{
  "d_mlp": 2816,
  "norm_eps": 1e-05,
  "init": "uniform"
}
Each number is 200 + 40 x the weight over the matrix's rms, rounded and kept within 0 to 999. Layers, rows and columns count from 0.

# up: layer 4 MLP up, 2816x704, rms 0.0555, rows 1209-1243, columns 512-575
# down: layer 4 MLP down (transposed), 2816x704, rms 0.0787, rows 1209-1243, columns 512-575
# gate: layer 4 MLP gate, 2816x704, rms 0.0553, rows 1210-1244, columns 512-575
up1209,236,226,206,177,210,144,188,235,299,216,167,212,267,123,159,179,195,149,217,182,213,180,177,193,225,195,156,182,217,262,158,173,233,192,287,222,180,231,186,236,215,202,198,145,203,175,211,178,186,206,176,203,145,214,205,172,232,186,113,139,195,175,238,177
down1209,178,195,245,124,139,197,200,228,246,222,138,143,279,240,231,200,226,235,174,248,190,190,174,216,214,198,156,185,194,181,150,230,182,224,256,173,217,260,152,211,176,209,180,180,263,152,213,215,188,187,245,222,192,196,136,256,223,125,211,213,180,165,225,169
gate1210,182,208,121,241,285,243,181,225,224,224,230,207,233,164,221,205,178,247,195,193,100,298,266,205,159,131,137,179,213,231,220,215,211,266,114,231,251,209,207,190,175,200,311,270,238,182,247,178,149,143,139,189,151,208,196,226,186,174,219,120,322,148,212,269
up1210,130,189,234,220,226,201,136,248,254,224,199,241,191,158,188,140,225,142,146,229,246,146,162,178,230,196,212,158,211,213,153,188,198,197,231,142,167,208,184,218,268,251,141,206,129,197,203,179,243,195,198,255,136,194,209,175,251,228,185,167,195,149,180,185
down1210,215,147,151,242,263,214,150,282,170,254,177,266,110,223,244,221,302,155,246,190,199,186,211,101,204,272,170,166,123,162,175,200,171,195,237,210,216,166,274,191,249,296,194,148,218,173,156,215,192,183,224,247,162,201,155,193,176,211,223,152,211,172,180,209
gate1211,195,155,241,255,182,130,145,138,137,226,241,169,251,240,197,230,141,223,193,194,198,178,166,239,232,183,276,111,103,285,271,205,193,256,265,222,213,178,256,218,209,312,237,113,159,214,188,192,197,157,148,272,232,200,165,207,257,224,166,219,203,172,170,209
up1211,169,176,242,229,134,269,145,171,209,149,261,184,224,158,210,203,239,223,164,113,137,188,143,228,249,138,245,161,207,179,168,191,150,166,262,215,224,216,219,140,199,189,258,255,200,170,237,192,150,219,254,194,173,256,192,217,262,242,172,206,125,148,161,188
down1211,169,242,191,231,186,212,226,270,182,226,219,198,246,182,195,266,180,213,191,157,168,214,244,278,223,163,177,171,120,227,222,119,106,123,241,240,178,224,197,124,211,176,247,139,166,108,225,210,225,222,206,201,124,278,166,167,123,321,213,163,264,255,200,172
gate1212,230,176,171,155,248,213,184,174,179,211,227,177,245,227,206,121,177,247,165,185,149,179,224,219,236,223,197,285,251,237,213,245,204,227,181,219,207,213,223,196,143,143,181,179,195,236,189,232,230,235,160,156,247,195,170,205,229,226,224,146,252,174,169,211
up1212,259,136,176,190,212,166,174,219,197,220,184,225,284,234,168,175,263,228,140,183,202,175,213,215,203,222,156,197,230,200,228,221,150,254,172,178,202,217,186,207,146,120,171,211,239,191,210,227,209,224,163,233,235,203,213,159,219,204,186,175,280,190,184,216
down1212,254,185,260,206,180,248,198,244,194,131,174,151,177,179,209,211,204,193,251,212,214,189,168,162,135,224,219,195,196,158,270,208,207,167,208,208,178,190,200,190,185,196,188,227,218,240,177,207,168,198,190,179,258,199,212,188,190,169,191,194,195,240,214,176
gate1213,230,116,164,224,116,191,163,203,247,270,239,190,223,178,191,199,201,138,199,198,217,155,196,198,190,235,219,234,216,216,239,173,130,203,203,212,168,155,216,191,157,167,271,242,198,247,193,199,234,191,243,219,180,236,156,97,253,170,140,194,195,174,202,196
up1213,186,207,232,185,168,212,204,238,135,212,241,275,236,170,176,249,197,181,197,217,154,173,206,185,203,224,168,220,222,206,228,180,202,188,189,223,195,166,229,157,237,201,171,234,173,292,230,144,279,221,191,210,173,244,185,184,175,208,158,167,98,166,236,210
down1213,178,189,187,157,218,237,187,126,135,147,211,265,167,170,149,195,185,100,178,165,197,112,181,186,127,222,185,256,208,178,248,205,214,189,188,169,147,185,192,255,195,185,203,157,227,165,180,224,190,212,214,206,204,127,212,158,140,176,241,228,246,216,212,200
gate1214,228,196,272,144,175,166,207,239,172,130,150,242,218,214,220,188,197,235,252,187,142,217,151,124,167,161,162,218,163,186,182,193,153,226,137,269,243,149,198,210,275,200,130,222,224,211,140,294,157,181,168,206,220,240,183,184,182,215,236,218,199,260,223,261
up1214,185,207,176,126,170,200,184,262,241,192,132,195,217,225,239,245,191,156,276,194,203,109,145,137,202,225,206,166,185,204,189,177,176,214,203,159,263,148,231,197,205,177,218,196,161,177,214,199,171,165,144,204,169,289,201,195,207,146,266,204,162,217,210,271
down1214,269,194,100,187,208,199,231,234,223,241,235,226,147,201,156,164,193,184,208,255,187,145,138,151,256,169,221,241,226,191,130,282,197,205,159,239,228,196,221,176,210,168,184,191,190,178,216,202,157,242,237,191,191,250,185,190,218,201,264,235,180,226,227,171
gate1215,269,276,282,204,188,190,253,163,207,176,189,234,220,176,152,204,193,169,195,165,206,180,188,214,183,160,176,143,283,193,185,175,283,234,196,193,176,244,224,218,186,285,208,219,231,241,132,216,169,276,186,231,183,187,271,193,192,174,246,196,148,185,169,180
up1215,170,274,239,212,191,169,188,183,180,194,225,227,262,174,152,276,204,246,242,172,215,192,275,202,234,204,170,150,188,219,133,145,165,178,201,201,236,302,232,197,285,248,199,192,264,183,189,202,226,161,182,152,167,214,196,207,267,265,177,198,145,202,139,222
down1215,205,222,159,192,233,152,187,173,214,204,219,201,178,177,187,199,248,225,166,215,233,261,304,292,172,174,217,147,171,156,186,146,225,173,214,254,163,188,233,157,219,176,219,129,235,150,246,140,265,123,171,136,179,190,161,158,259,186,206,271,201,199,123,256
gate1216,209,229,169,188,259,262,213,208,229,132,261,159,197,217,243,198,137,121,141,247,175,198,249,181,244,202,232,140,275,240,130,202,199,202,221,200,115,237,234,264,230,178,213,207,237,217,194,193,192,207,192,246,135,154,190,157,153,234,196,176,253,208,206,177
up1216,189,230,178,135,177,158,169,185,189,211,240,240,269,189,146,216,191,204,224,272,217,194,192,215,109,190,146,166,224,111,184,194,265,198,253,155,182,232,117,214,240,199,209,161,225,240,149,156,212,164,172,165,177,205,224,195,219,110,205,228,206,184,261,222
down1216,263,215,181,156,163,236,320,263,182,183,198,237,170,143,260,238,242,153,153,202,191,191,179,128,245,226,227,190,202,160,207,223,181,206,172,191,231,191,244,193,238,191,126,139,214,273,238,179,262,171,193,217,236,209,234,237,221,225,168,217,213,239,222,239
gate1217,226,281,223,216,139,197,288,174,211,238,142,175,218,302,202,177,214,116,164,201,229,167,234,141,212,219,250,188,149,196,203,259,197,206,197,196,211,140,173,155,188,238,168,250,125,174,233,98,200,141,276,221,218,165,196,243,150,153,162,252,244,169,176,213
up1217,201,165,193,175,212,230,150,136,235,232,127,227,220,193,237,215,225,156,134,175,214,200,219,264,194,145,214,179,174,180,268,206,274,192,221,207,193,222,223,215,210,120,249,188,219,176,203,218,104,250,204,178,237,216,234,232,238,136,180,187,208,212,226,193
down1217,214,244,168,155,137,214,200,277,160,142,202,148,219,143,106,199,155,212,244,235,250,178,222,120,233,251,207,184,210,215,219,157,147,185,168,196,160,172,179,192,290,213,279,146,198,240,194,237,182,223,255,195,224,187,132,155,235,160,283,223,190,165,160,238
gate1218,207,282,233,139,181,206,240,173,198,248,200,225,186,185,151,261,229,167,207,147,168,218,192,222,244,108,221,172,221,141,191,183,146,180,209,216,220,283,182,182,166,317,216,194,255,150,194,165,223,147,169,216,136,178,180,205,227,170,166,221,242,142,204,182
up1218,227,152,271,173,203,207,237,247,155,240,172,120,248,165,193,193,111,212,177,231,234,222,252,155,218,195,136,160,203,250,214,199,245,134,172,219,221,154,247,211,291,144,215,156,235,228,190,189,130,175,233,183,228,221,196,235,167,204,227,211,146,175,206,261
down1218,182,139,225,185,196,232,245,172,247,201,157,189,197,203,205,237,174,264,182,193,186,227,169,158,266,162,109,206,245,198,176,243,110,209,198,152,238,176,115,208,180,158,195,212,136,292,208,137,132,199,209,197,243,154,238,226,198,113,193,288,121,248,191,175
gate1219,200,216,234,199,203,209,118,239,199,261,204,171,176,139,224,261,221,240,186,150,150,172,253,184,240,147,242,128,165,185,176,227,147,187,230,181,227,185,204,282,174,201,245,163,154,242,179,215,190,226,156,212,152,219,160,194,227,186,197,185,213,175,264,252
up1219,166,169,197,175,256,239,89,150,225,204,191,219,238,220,213,139,220,189,237,150,194,211,109,213,131,212,181,98,247,224,212,161,133,194,234,237,137,176,131,186,176,203,261,208,271,137,221,212,233,222,326,227,193,225,142,206,189,190,235,204,179,215,165,193
down1219,240,243,218,171,179,162,246,210,210,265,206,158,204,173,217,203,181,223,238,180,166,225,206,216,258,181,222,171,195,166,255,252,182,157,170,218,244,199,258,202,198,260,234,109,230,139,143,232,237,180,205,163,226,167,253,208,128,221,179,224,201,183,143,203
gate1220,200,158,171,201,232,246,188,213,208,138,183,237,131,232,242,132,132,226,265,198,185,216,190,136,182,174,261,194,161,179,198,242,182,179,241,151,178,240,216,244,225,190,219,271,192,148,163,166,225,238,185,255,156,181,228,203,160,173,240,158,144,188,179,229
up1220,277,241,147,157,167,236,110,227,175,159,255,140,160,125,251,237,203,248,200,251,163,197,152,226,244,160,191,237,213,160,199,291,188,202,190,201,210,199,170,161,195,156,218,239,209,215,175,198,126,222,85,171,257,231,228,230,238,117,160,160,194,169,151,255
down1220,208,154,202,201,206,189,223,282,219,202,170,199,129,221,233,170,261,223,182,246,163,263,194,93,200,165,219,203,166,260,208,173,244,198,233,258,228,276,168,211,194,208,212,249,227,211,188,149,161,230,191,175,232,247,215,225,256,240,148,111,152,154,222,109
gate1221,210,197,262,159,155,180,166,227,131,213,226,221,157,179,215,210,196,196,168,239,235,228,224,215,254,202,228,181,181,236,168,146,249,243,300,239,215,241,272,219,183,232,130,203,211,166,206,173,166,194,195,215,176,183,178,172,258,178,237,139,233,166,193,218
up1221,128,163,184,197,197,164,202,188,220,221,153,184,184,233,239,212,203,271,195,193,247,204,199,180,127,238,170,210,236,149,157,254,240,228,212,204,242,219,158,177,228,181,241,224,199,239,250,199,213,157,174,192,195,147,226,240,256,167,202,182,218,247,102,181
down1221,220,180,173,283,248,214,245,208,227,206,242,175,247,187,266,214,262,207,250,169,196,217,204,194,225,252,265,251,92,268,216,139,283,228,184,199,201,166,198,217,242,210,204,161,255,194,175,277,207,144,157,211,180,274,219,265,207,249,305,190,198,210,262,192
gate1222,216,209,240,121,202,170,208,207,200,239,204,219,185,140,187,196,236,272,127,241,241,150,151,168,244,195,151,223,197,220,155,213,231,179,213,228,183,196,321,256,212,197,227,197,161,147,227,244,226,279,180,181,182,125,207,218,190,185,343,165,143,223,188,176
up1222,234,154,187,206,247,189,192,225,239,239,138,207,216,217,171,183,237,302,207,193,183,275,178,224,114,132,229,148,164,189,211,209,251,270,219,214,161,251,184,169,189,153,148,130,206,165,217,140,154,169,205,244,176,157,221,277,166,206,216,205,147,194,192,259
down1222,221,260,181,179,203,232,242,161,226,187,204,212,247,227,150,198,213,176,152,196,243,287,148,234,273,212,170,180,197,172,208,168,117,145,210,197,272,156,127,165,143,110,222,160,194,122,192,175,126,199,280,233,137,202,238,269,244,197,193,153,150,182,201,231
gate1223,195,155,200,223,152,268,219,237,210,179,219,161,217,265,192,206,224,223,174,210,158,202,158,209,118,246,149,146,250,223,188,150,158,153,188,210,247,219,194,154,235,255,163,311,178,299,135,177,205,188,152,192,233,202,185,161,228,157,160,101,228,239,151,226
up1223,187,227,210,187,189,178,179,232,229,256,236,151,191,185,205,208,133,203,220,236,152,222,256,197,154,137,205,157,227,209,224,307,211,258,194,203,152,192,224,193,222,202,240,218,195,186,270,228,192,258,236,209,230,182,188,172,232,221,255,195,171,183,167,207
down1223,99,258,270,151,199,206,192,163,278,238,252,135,136,121,195,221,170,270,214,207,177,209,227,145,147,284,215,211,204,198,312,227,206,159,294,258,227,291,214,264,197,157,180,211,158,180,199,235,165,204,165,218,195,206,216,172,212,179,229,181,190,165,219,192
gate1224,157,276,178,221,195,127,129,187,220,206,155,217,233,141,248,229,180,132,142,108,222,256,115,162,186,244,214,121,241,195,147,217,155,149,233,223,256,187,204,195,209,267,168,206,193,151,212,286,175,221,273,226,231,187,188,232,147,144,249,211,186,273,151,218
up1224,220,226,133,234,156,233,215,239,152,214,182,199,147,195,219,181,195,190,211,208,223,144,225,188,225,208,38,245,204,219,289,268,254,194,186,154,199,232,176,206,194,148,248,162,104,277,258,187,205,129,212,128,248,133,195,170,234,130,221,223,208,149,191,175
down1224,174,228,211,159,178,255,203,176,165,210,241,192,254,199,209,162,213,194,186,195,250,171,237,253,220,167,202,223,160,186,272,267,209,211,191,210,177,277,185,216,185,175,191,203,158,203,187,267,177,213,198,221,221,233,235,184,217,202,212,240,213,213,185,221
gate1225,233,189,255,125,211,200,239,234,221,190,241,218,212,150,195,206,212,132,234,179,200,233,194,214,240,157,127,171,291,260,156,199,168,197,216,149,248,248,243,247,153,227,247,212,241,192,193,145,217,209,129,240,186,144,86,160,187,203,235,183,228,182,245,203
up1225,242,243,263,220,228,237,213,194,273,151,229,211,234,230,193,202,182,149,265,199,276,253,176,244,183,198,193,179,211,152,179,257,117,120,215,222,148,187,123,141,115,134,175,165,203,336,240,222,207,216,263,160,139,96,236,217,162,220,201,178,210,172,272,203
down1225,270,236,212,184,211,192,155,252,188,211,270,176,226,207,225,183,111,236,268,201,238,182,211,139,180,246,183,219,235,130,180,197,248,197,154,204,272,210,184,212,239,213,199,179,162,178,245,229,270,145,203,118,300,225,222,281,200,176,277,176,246,206,138,161
gate1226,175,197,251,247,164,108,215,220,214,183,194,170,211,285,175,214,199,230,247,268,197,234,197,197,231,148,198,172,134,214,182,161,134,276,201,216,240,186,202,207,204,255,227,202,239,226,206,286,236,202,216,234,245,188,178,291,246,282,150,254,193,216,237,165
up1226,209,208,249,175,234,229,173,156,154,175,212,211,202,155,185,178,195,179,188,195,170,149,160,212,205,191,288,179,194,157,256,181,230,237,226,224,171,189,178,131,203,166,234,188,193,226,207,206,187,188,242,180,205,106,289,172,207,205,243,210,166,216,166,198
down1226,173,284,272,220,181,205,165,185,233,207,236,195,202,169,199,226,287,197,197,184,192,194,195,211,235,212,232,155,133,209,161,209,163,168,253,195,193,142,202,176,153,225,224,252,243,243,237,129,215,242,171,100,310,172,219,203,191,235,184,209,263,151,201,273
gate1227,226,205,203,233,195,197,220,240,219,149,180,138,251,260,160,198,156,173,247,165,144,263,201,246,140,209,231,201,197,193,161,134,213,239,150,278,234,175,90,211,199,154,210,227,207,188,122,212,210,154,224,296,186,187,163,231,195,135,221,171,192,193,232,223
up1227,201,205,193,157,177,223,247,225,232,113,188,206,149,187,177,174,196,149,239,220,195,228,182,234,210,145,206,218,178,117,173,194,197,186,299,191,160,207,227,144,165,213,181,140,172,266,179,268,191,228,213,227,172,173,186,228,163,250,206,140,177,216,191,232
down1227,150,182,179,227,220,168,173,195,185,156,150,203,180,236,223,197,190,188,205,205,227,173,289,219,192,211,183,192,268,224,236,201,209,187,243,181,187,203,168,224,210,230,177,197,147,119,159,230,190,177,178,192,240,183,232,138,216,204,179,206,192,221,197,185
gate1228,175,232,177,160,149,196,234,300,196,214,168,190,183,260,201,172,156,238,208,178,187,148,189,203,184,195,188,151,205,168,174,179,155,292,215,160,219,196,239,158,274,256,232,195,204,295,160,201,220,200,211,211,169,194,202,192,178,192,227,205,182,132,237,188
up1228,162,316,181,196,179,197,243,257,218,251,191,154,280,235,112,235,150,128,145,193,154,176,164,211,151,183,249,172,217,218,152,173,219,244,161,130,178,184,215,176,210,264,133,196,174,170,294,227,227,194,178,201,111,202,269,260,222,207,186,180,207,254,213,175
down1228,185,209,159,183,199,187,235,204,278,116,162,211,195,181,212,163,165,214,197,267,212,164,193,188,217,223,164,226,183,197,190,221,168,234,174,159,165,228,173,151,181,207,215,209,246,192,170,188,192,229,253,197,226,181,242,160,202,198,207,210,201,180,193,157
gate1229,190,242,215,201,204,143,224,147,135,245,230,267,216,186,247,187,218,183,180,241,168,193,233,254,201,207,187,243,237,236,137,195,226,176,154,226,226,191,197,256,211,244,269,191,180,185,259,242,151,152,287,242,128,173,174,184,201,190,196,196,194,214,251,204
up1229,220,166,250,197,171,223,109,252,151,290,156,236,196,205,157,239,200,198,196,215,304,214,157,218,178,192,168,200,179,185,269,258,191,211,173,202,187,246,207,263,195,141,191,214,145,236,189,193,150,181,214,261,126,245,161,196,191,250,193,210,136,206,223,176
down1229,122,267,197,279,140,197,249,235,164,197,232,237,226,137,225,225,269,226,187,216,159,144,39,252,165,229,145,177,121,289,246,166,238,162,165,203,151,218,261,185,154,135,281,271,196,225,160,197,256,267,176,201,206,189,236,222,153,236,210,153,156,156,183,207
gate1230,129,174,200,181,214,246,239,209,213,214,194,232,196,162,222,206,203,204,208,221,179,169,206,169,160,157,201,195,243,253,214,224,176,193,171,181,194,259,171,171,252,198,194,206,226,131,199,277,192,217,156,217,111,183,177,199,221,158,207,204,173,212,144,255
up1230,223,188,135,186,163,231,182,237,152,183,151,155,166,253,170,234,120,233,111,197,172,176,253,186,144,130,213,258,182,160,209,205,281,192,177,191,206,238,181,165,209,222,190,217,179,253,288,202,167,205,193,237,212,187,251,180,130,169,178,173,244,193,219,235
down1230,150,199,129,201,190,238,242,163,226,165,181,248,141,259,152,249,230,215,191,270,212,148,171,158,130,228,195,171,250,167,192,249,158,215,188,161,185,154,160,185,212,206,170,177,244,173,228,191,289,229,254,198,184,126,233,185,167,210,129,196,225,200,215,213
gate1231,280,220,239,186,129,191,215,238,139,267,136,184,220,182,224,261,282,233,193,211,246,234,236,233,235,230,273,229,237,195,133,283,217,262,83,234,116,190,113,142,85,184,118,170,219,254,243,203,239,120,163,226,183,180,197,180,166,170,209,225,198,184,210,231
up1231,233,313,258,176,298,226,217,164,174,169,231,228,186,170,183,229,145,149,147,211,284,216,170,228,195,233,203,236,160,242,203,218,247,177,157,189,181,184,279,252,197,147,129,186,184,140,234,237,158,182,193,175,236,217,222,192,176,169,283,212,190,209,176,208
down1231,151,230,245,211,264,232,163,267,192,207,211,232,221,142,170,230,182,221,154,203,211,123,206,206,148,245,150,240,185,216,147,212,212,218,179,174,159,213,264,246,210,255,98,199,159,138,157,236,149,160,196,192,279,157,219,292,211,163,124,152,241,205,182,221
gate1232,229,186,288,193,222,193,175,180,219,135,258,155,254,166,237,254,179,215,169,231,134,149,207,215,116,228,126,180,109,260,175,232,188,214,169,237,258,216,175,171,181,181,118,147,233,145,170,227,146,181,134,230,155,258,175,183,156,139,143,207,240,132,143,236
up1232,213,179,229,301,185,241,152,117,233,157,164,183,260,201,229,222,242,228,144,249,163,254,229,217,196,198,149,167,170,247,248,246,232,276,231,276,168,136,130,161,237,194,221,232,248,268,181,219,215,223,286,282,139,225,223,127,264,229,181,207,215,174,210,156
down1232,206,241,212,166,217,161,239,232,176,238,190,161,219,212,227,185,162,212,183,237,186,205,148,226,190,193,174,202,215,230,206,254,200,210,199,220,229,180,202,181,211,222,225,178,189,229,235,183,180,199,184,166,183,192,211,207,192,231,160,199,191,227,176,198
gate1233,209,225,237,140,242,177,186,238,143,206,214,224,171,126,231,175,162,192,225,225,213,152,223,236,204,234,257,173,194,167,172,226,180,179,153,227,160,239,189,220,214,154,151,173,197,202,179,280,243,203,193,174,179,230,246,128,231,210,170,272,210,237,200,186
up1233,151,254,181,244,140,222,192,208,160,97,230,194,177,223,214,202,187,144,150,209,198,181,311,148,217,210,207,150,258,228,137,153,161,244,170,243,186,172,209,94,241,206,189,195,191,239,178,218,237,207,257,248,160,163,208,228,189,224,234,262,202,203,216,228
down1233,224,209,198,200,206,205,254,205,161,249,224,225,183,206,205,281,233,154,198,247,223,203,216,218,185,194,269,169,179,218,177,253,171,137,217,239,159,280,203,265,178,283,241,144,192,132,175,158,313,177,160,215,248,151,215,238,179,251,173,271,230,234,225,219
gate1234,213,148,209,166,224,232,238,207,179,220,146,226,196,240,233,172,196,268,249,192,232,143,249,209,246,240,224,333,141,185,226,265,182,222,180,200,220,212,152,267,231,232,215,131,248,182,200,143,205,150,184,215,190,191,252,201,228,264,272,179,222,234,201,214
up1234,218,186,177,229,247,220,198,192,170,179,167,153,217,243,230,181,202,172,272,177,205,210,224,159,184,205,203,125,239,199,234,214,267,216,163,226,133,150,151,143,201,145,220,206,266,222,226,294,187,206,204,164,206,247,214,153,140,186,218,193,142,147,137,210
down1234,219,192,195,187,240,272,192,187,231,217,179,228,199,232,239,214,221,210,179,202,196,218,208,180,196,196,208,227,163,192,204,214,183,159,229,197,245,159,195,215,228,158,209,192,235,154,172,161,165,242,203,222,241,173,187,211,236,181,243,172,149,246,198,274
gate1235,242,169,256,190,188,167,146,222,207,262,192,121,273,236,248,233,189,215,172,213,156,208,209,228,179,153,162,203,263,190,213,155,227,262,157,222,182,216,111,222,210,261,224,123,253,263,102,190,135,185,213,245,140,174,189,231,217,202,151,169,177,205,185,280
up1235,206,219,171,245,272,181,157,280,264,244,231,193,183,152,221,181,145,198,216,264,186,152,240,180,282,287,194,207,258,159,253,263,254,168,212,214,185,256,218,192,190,181,105,218,173,288,84,170,190,187,263,265,177,222,164,196,258,153,166,195,217,277,274,298
down1235,240,196,198,206,203,161,251,94,280,299,266,226,191,207,192,202,220,277,212,168,180,161,235,220,195,287,205,284,192,143,183,233,151,268,166,230,205,183,192,229,161,168,189,277,225,256,147,182,214,175,116,238,162,198,225,102,260,215,177,224,272,165,164,202
gate1236,119,203,242,181,221,234,154,99,113,187,216,171,212,233,214,217,205,193,159,133,258,186,190,220,224,209,207,243,299,163,206,218,144,214,197,79,197,228,189,216,195,248,185,224,197,207,223,179,162,199,195,280,181,185,237,205,108,199,135,227,95,184,188,255
up1236,172,152,238,216,171,218,232,206,143,164,241,212,260,202,231,201,188,217,201,152,202,164,233,218,293,260,181,205,166,170,213,218,188,149,190,291,169,279,207,159,156,113,187,186,208,227,161,278,250,173,190,180,204,180,166,194,216,189,240,236,202,154,231,246
down1236,248,229,215,214,241,140,184,235,235,220,192,223,200,180,193,208,172,235,215,94,269,174,201,206,189,204,169,236,230,199,210,198,268,186,151,200,170,192,268,215,171,217,159,153,211,197,167,208,249,153,251,146,129,256,229,253,226,147,181,138,203,193,241,260
gate1237,225,247,189,189,129,226,262,225,141,295,140,202,190,186,196,212,103,225,180,221,206,164,187,217,276,204,163,129,231,146,183,143,131,169,263,145,148,164,125,235,207,234,193,198,92,181,190,253,263,210,189,215,174,233,191,243,188,185,232,190,180,209,179,168
up1237,172,226,214,270,235,206,221,225,188,156,201,309,209,136,167,197,252,133,196,202,161,217,224,254,205,138,181,302,152,274,173,168,206,240,229,179,157,243,196,157,209,118,248,154,192,230,176,157,132,237,197,246,219,148,202,123,148,176,141,235,210,136,234,229
down1237,267,154,291,204,110,178,170,189,233,167,169,180,199,197,313,144,264,116,228,227,252,183,239,183,198,176,176,248,196,187,201,189,193,238,201,183,224,190,186,191,187,144,204,180,221,240,175,194,189,225,204,169,226,149,231,231,237,183,240,247,180,221,262,259
gate1238,206,219,150,269,178,191,184,170,198,176,170,226,190,164,225,236,227,180,235,169,224,249,260,170,219,196,180,224,204,192,196,167,233,239,205,216,196,185,276,194,185,192,240,202,258,187,207,238,226,229,117,137,161,276,167,239,226,197,202,214,313,204,173,257
up1238,249,200,182,196,208,223,165,221,211,209,169,217,203,133,184,279,201,194,186,157,221,220,135,170,252,169,148,204,109,171,180,122,197,158,239,214,254,168,200,130,190,225,186,154,225,195,57,131,273,215,155,196,190,160,267,187,186,205,157,176,189,140,145,139
down1238,195,177,267,234,125,194,251,238,230,131,179,203,145,219,215,212,134,123,171,212,238,161,255,165,124,230,158,161,318,144,178,234,166,170,216,290,226,139,204,148,180,272,150,216,208,263,210,123,198,218,196,206,245,191,202,282,150,238,254,175,229,224,171,231
gate1239,188,241,254,239,214,187,194,211,190,109,187,176,198,245,209,249,234,178,260,226,274,283,171,193,204,124,195,245,220,172,193,269,215,194,215,88,240,253,201,124,175,233,166,197,320,237,98,188,124,212,208,160,206,223,226,225,199,193,172,208,85,111,192,225
up1239,219,223,254,313,269,150,244,213,193,222,108,126,168,135,179,208,193,136,189,198,220,255,198,170,199,135,190,194,210,108,245,235,158,141,217,174,171,243,211,183,168,243,231,244,188,224,176,218,134,199,156,203,228,211,217,157,243,278,195,188,157,174,218,238
down1239,141,192,187,265,178,150,180,163,152,208,185,202,233,161,156,155,209,89,241,172,191,206,289,278,214,171,195,168,265,224,153,208,157,149,201,227,178,192,193,268,180,234,165,186,159,152,200,163,181,190,167,144,243,208,146,152,269,204,235,168,183,246,188,234
gate1240,257,102,219,199,183,296,169,145,148,191,206,203,255,235,185,199,204,154,188,248,226,218,215,197,162,191,225,204,213,302,135,112,231,165,165,171,168,271,159,271,124,234,212,222,169,200,181,240,164,169,219,181,253,249,214,186,192,199,230,166,235,239,251,209
up1240,167,148,164,229,249,224,144,189,171,216,165,204,150,204,268,190,259,181,213,184,182,147,230,214,150,251,151,233,179,210,280,171,114,272,204,270,148,180,213,295,192,172,144,177,165,220,157,224,187,189,276,137,202,124,151,160,168,211,224,171,162,170,179,153
down1240,124,291,245,214,235,138,202,214,195,144,271,214,220,205,232,257,270,221,214,177,203,252,199,178,228,191,158,209,293,190,145,232,190,193,151,192,183,178,260,124,258,192,184,244,176,244,247,135,263,218,222,226,178,172,176,208,201,233,194,176,127,192,207,255
gate1241,183,264,267,181,227,157,194,172,145,173,262,221,243,233,255,160,138,170,222,212,159,243,210,205,106,205,173,183,179,221,237,192,171,210,241,189,224,221,231,229,178,144,240,228,132,245,157,217,242,287,260,202,240,181,217,184,148,223,144,260,226,236,236,130
up1241,206,203,184,265,289,223,246,141,250,157,165,217,212,202,198,245,144,200,199,206,187,239,161,215,208,174,189,214,120,183,258,254,197,260,177,203,188,258,159,268,196,222,196,164,254,265,171,212,193,206,229,208,216,116,245,164,201,231,154,178,212,182,232,162
down1241,142,174,199,224,224,163,185,272,125,248,175,210,163,243,264,214,209,192,233,259,205,236,125,250,192,183,175,258,209,206,230,167,220,178,110,208,263,160,169,191,184,191,213,140,175,206,252,196,189,207,211,163,197,164,165,208,211,245,209,181,200,279,222,167
gate1242,187,169,185,149,177,214,168,225,220,191,214,117,180,231,152,218,178,234,156,190,242,178,134,136,191,212,271,162,156,179,198,231,158,288,195,175,227,189,206,217,204,172,117,229,160,88,210,216,167,252,193,166,216,134,176,269,194,209,182,205,202,240,181,166
up1242,170,217,205,191,197,166,186,136,213,215,242,229,264,189,129,244,146,237,103,156,171,224,177,202,218,167,132,213,243,222,182,175,186,244,277,195,188,168,160,197,207,191,208,215,193,136,219,276,245,269,209,232,181,190,188,167,169,176,240,128,247,228,189,219
down1242,172,171,175,197,139,125,223,166,224,229,175,172,226,197,144,200,224,183,240,189,240,224,224,115,228,144,215,278,154,169,188,159,174,208,263,238,250,220,195,248,247,198,198,130,200,169,223,202,232,154,147,254,201,192,216,251,173,219,224,238,205,164,200,178
gate1243,127,210,293,218,207,222,210,213,149,139,247,201,212,186,205,180,217,206,168,213,123,47,193,146,185,332,189,175,258,228,204,190,225,108,225,169,182,142,150,188,223,178,127,136,142,247,232,164,226,183,239,222,176,216,131,234,257,260,200,275,236,172,187,227
up1243,138,189,178,250,224,168,209,225,189,216,219,273,254,221,157,191,148,212,164,137,213,177,178,201,208,215,162,214,205,224,170,247,174,160,202,176,228,174,169,174,260,189,225,115,236,242,195,209,136,245,190,204,176,222,130,195,229,210,213,207,217,180,242,268
down1243,226,155,219,225,204,161,221,157,225,163,232,296,159,178,229,219,210,141,224,168,212,202,252,205,133,232,243,228,209,214,253,153,201,198,148,200,246,197,243,162,225,220,170,185,198,215,184,248,232,179,208,191,192,193,158,144,223,214,216,219,150,212,199,190
gate1244,208,217,211,234,188,224,139,170,218,245,206,218,201,184,187,166,230,192,240,172,236,185,167,251,277,250,222,149,193,230,206,199,155,175,208,226,166,195,262,310,142,159,234,198,141,250,210,258,216,161,180,255,167,213,201,164,191,266,194,172,125,183,228,219